{"num_hidden_layers": 11, "hidden_size": 256, "num_attention_heads": 2, "num_key_value_heads": 2, "head_dim": 128, "intermediate_size": 1024, "vocab_size": 1024, "hidden_act": "tanh_gelu", "norm": "layernorm", "norm_place": "pre", "norm_eps": 1e-05, "positions": "learned", "qk_norm": false, "attn_scale": 0.0884, "bias": "all", "tie_word_embeddings": true, "parallel_block": false, "init": "normal", "init_std_qkv": 0.0186, "init_std_o": 0.00396, "init_std_up": 0.0186, "init_std_down": 0.00396, "init_mimetic": 0.7, "optimizer": "soap_variant", "learning_rate": 0.00289, "lr_mult_o": 1.11, "beta1": 0.95, "beta2": 0.99, "lr_head": 0.00459, "max_grad_norm": 0.5, "warmup_steps": 200, "schedule": "cos", "final_lr_fraction": 0.1, "batch_tokens": 65536, "max_seq_len": 512, "doc_mask": false, "train_tokens": 230700000, "max_steps": 3521, "dataset": "wikipedia_en"}
Each number is 128 + 32 x the weight over its row's rms, rounded and kept within 0 to 255. Layers, rows and columns count from 0. Numbers have three digits each. The size before them is the row's rms in percent of the matrix's.

# layer 8 MLP down, 256x1024, rms 0.0792, rows 192-255, columns 224-255
108:122185132129060097140164151136144096122087085174110063113111103108141132070126118125048105149135
099:118133126166170122125178128198114116112182137106125103159123102116143110151110170098138085100147
101:152167123122161167136129107130094138122156139143132109131068106128156108111143142137134166127180
102:173158155132108148093098149149060171139167144102126096097154132160077073095142134114091145100115
100:154145142120136120135154120118135175137093138163069069139158147159179105140102113100096115145112
100:150091089162136062096140121112112085158134135140134174130112159163174081129131116127115154138171
102:087102076171107127126070134122077115077133117112121152129125143129132058142097054132165111082168
092:044069174093061122118123135168131136117127099113136070162097114140120153154160135097161188136103
099:114109125110147188143132154114079187172072168158096173088151186161094080102176146190139178117101
097:116129110138190121120124160169142131182127143151162123158150103145147109160124109120152125121116
103:154092122122078092160148104123147119106095087118122145146154174149113154156119100130112073146093
095:085111117056104197077097129023147059079065126167133182117182097136142136095140134149153117117107
102:085102073120174154120023148210091088163144126200108092169177089133090123125157150098142126127102
096:171160148125150104075167159122148146080162179069138138149104117172132124122101113085058090140098
099:158108143111108106127123089121091128114110159159077129195133097205114120158137132104162174096141
098:180121129119126122119079118136129130185102127163110166106115086129157127132213175138123174116103
100:124106194103099094130125153171135137079126108194145176152137068126104148079168117128182134174148
096:078148083150139093104101121136109092119129113154121066095155115106055168173106143125113127100115
099:160122166151142056108049110106090153162153152115113091126120124157035080123103070128112075178111
098:141118178182157145100123096133137098163103135151178108090128141109119180137169170148079115132068
103:123176137132109125150062057134102101128156220168167088148148184155134175074137189073148097126149
099:195118131129133127147038129091093093123098140149113099132151057107148122145109185145100186081141
095:089049158187148120090176070098102096092164125159123148108094130137146168154126136129153141126101
098:096145111139175093162138082129142144110140103110203100111108069144143145138139153097138130097122
103:128143083108146122113117085106140130118111096110140183108108122126135139143128170097078098107159
100:137124144090083117119149081127135129130099121088118128175115066098128083085117171153184108120131
105:183090188135116135133114140154102035116118126123102121085104136117109116079093170135132075146120
100:059084127140119098159137127206128070142136157195106133157126136108133150080095146090152161166138
099:120167164126101150098136147105150121162076094208124061106163092141115111091118153115126189115095
104:093116136124094061148158127173114082154088110122136111133102157103103111084100141128093142131134
097:095100144139121109112111160089083120112138164148077148137082106098087116083138106075168123074109
099:076154128171108113077132161084169113153079133171132137155174027154144106113091142143125120097163
098:084127098138110101157086110124174088173101126156156103131098057184164125116146070100170133084056
095:184111137081157117102061107156096111162144148113147166072142066153171112147113142135188121136151
101:157048130083137036143059132142177110153134095136077106089129122144138162127124145104137109091123
097:088102141144132144071151082167183041156127119150135159141117119189087173119085154075134195139155
097:075139131127074162110137122142062120093106065134141100132122170107131030118142131110132164142163
099:156129177105166109180140174149147072075187125123150122116144125068108124097101124108189099124099
101:132125144152114095150163089139102128103096142072083138189169060166084074190155128145141138096144
101:093136152166166086111080141106151182181081107120153113144189094098086136142106099177141174139106
098:148112160100171107109091102089161130127145119065135108133113107126124138105137114113146103133118
097:130184150103156181138097150134136138075126136101096134119141138125057130147123132096120206074150
106:114169099092163126105059138100108113088156108123099076152171126130051123090095141108061092158162
097:086075138096143121105172152132082106148166172172162134116068141112165112097109150099168148167144
098:143150119136180135160116140127116120147086135131127120142127158128121221160094135142110132134131
097:120076112183141122106105127114080133145109086121182124082086218097159085096149058157093166122094
097:133128107135120084146129119195077165150126081158133138130096164112140145170127105155137133100131
099:133169145116068133098138156129123131111128145133120117093134111103137180093077089166125153136121
101:131163092210122122125143101176093063128117112160127105131121087103159149163144146109082166114107
097:143179144106127152124134153159178090151115070090154150146129086105122132120106151155118142135130
097:089150084110143107079130123083092112144107072185216142186203115115143115117113138184088108150169
102:153115144111055191078153149106102128151156172108098079152100087091126093132126090096111116121109
100:075094079122114094158124142150143130170088141146113174103107118173148109118151106117132136100152
100:108153158197099128125171138142124105111165179132138153112083049137162141157127111152134099107125
102:139148075114153118162112094101125157139124121140123163148103085086114157130081128182145124152108
112:182106125140137122143131129108139145155124098161134124106132113161134153149131100115092162136128
095:067200140169131150119095150151099125122145107145162111166155115127174201101079122108135129121194
104:114095129088140149172079159093122114113100140151080103111147140117103130113089091115174143091136
092:147145087132131130122179134106161113173072157063059062110141121129147103158127113181143156135163
099:149131092091110157123153098080133164111160148082126138075156120112111136140116127100080121136122
098:130144112143124135108134095143093107126149069150097159121153111083150136112076103129166116147111
093:145167147126141088130174134138169124139148137142140135117146164082084136112188068187134110116087
102:150186098124141099167136103093130176139090167110185135081079140157087177103136150127113160074175
104:126095094113163194144055125167129085085141058055091128120155133161137171102096189185111084146105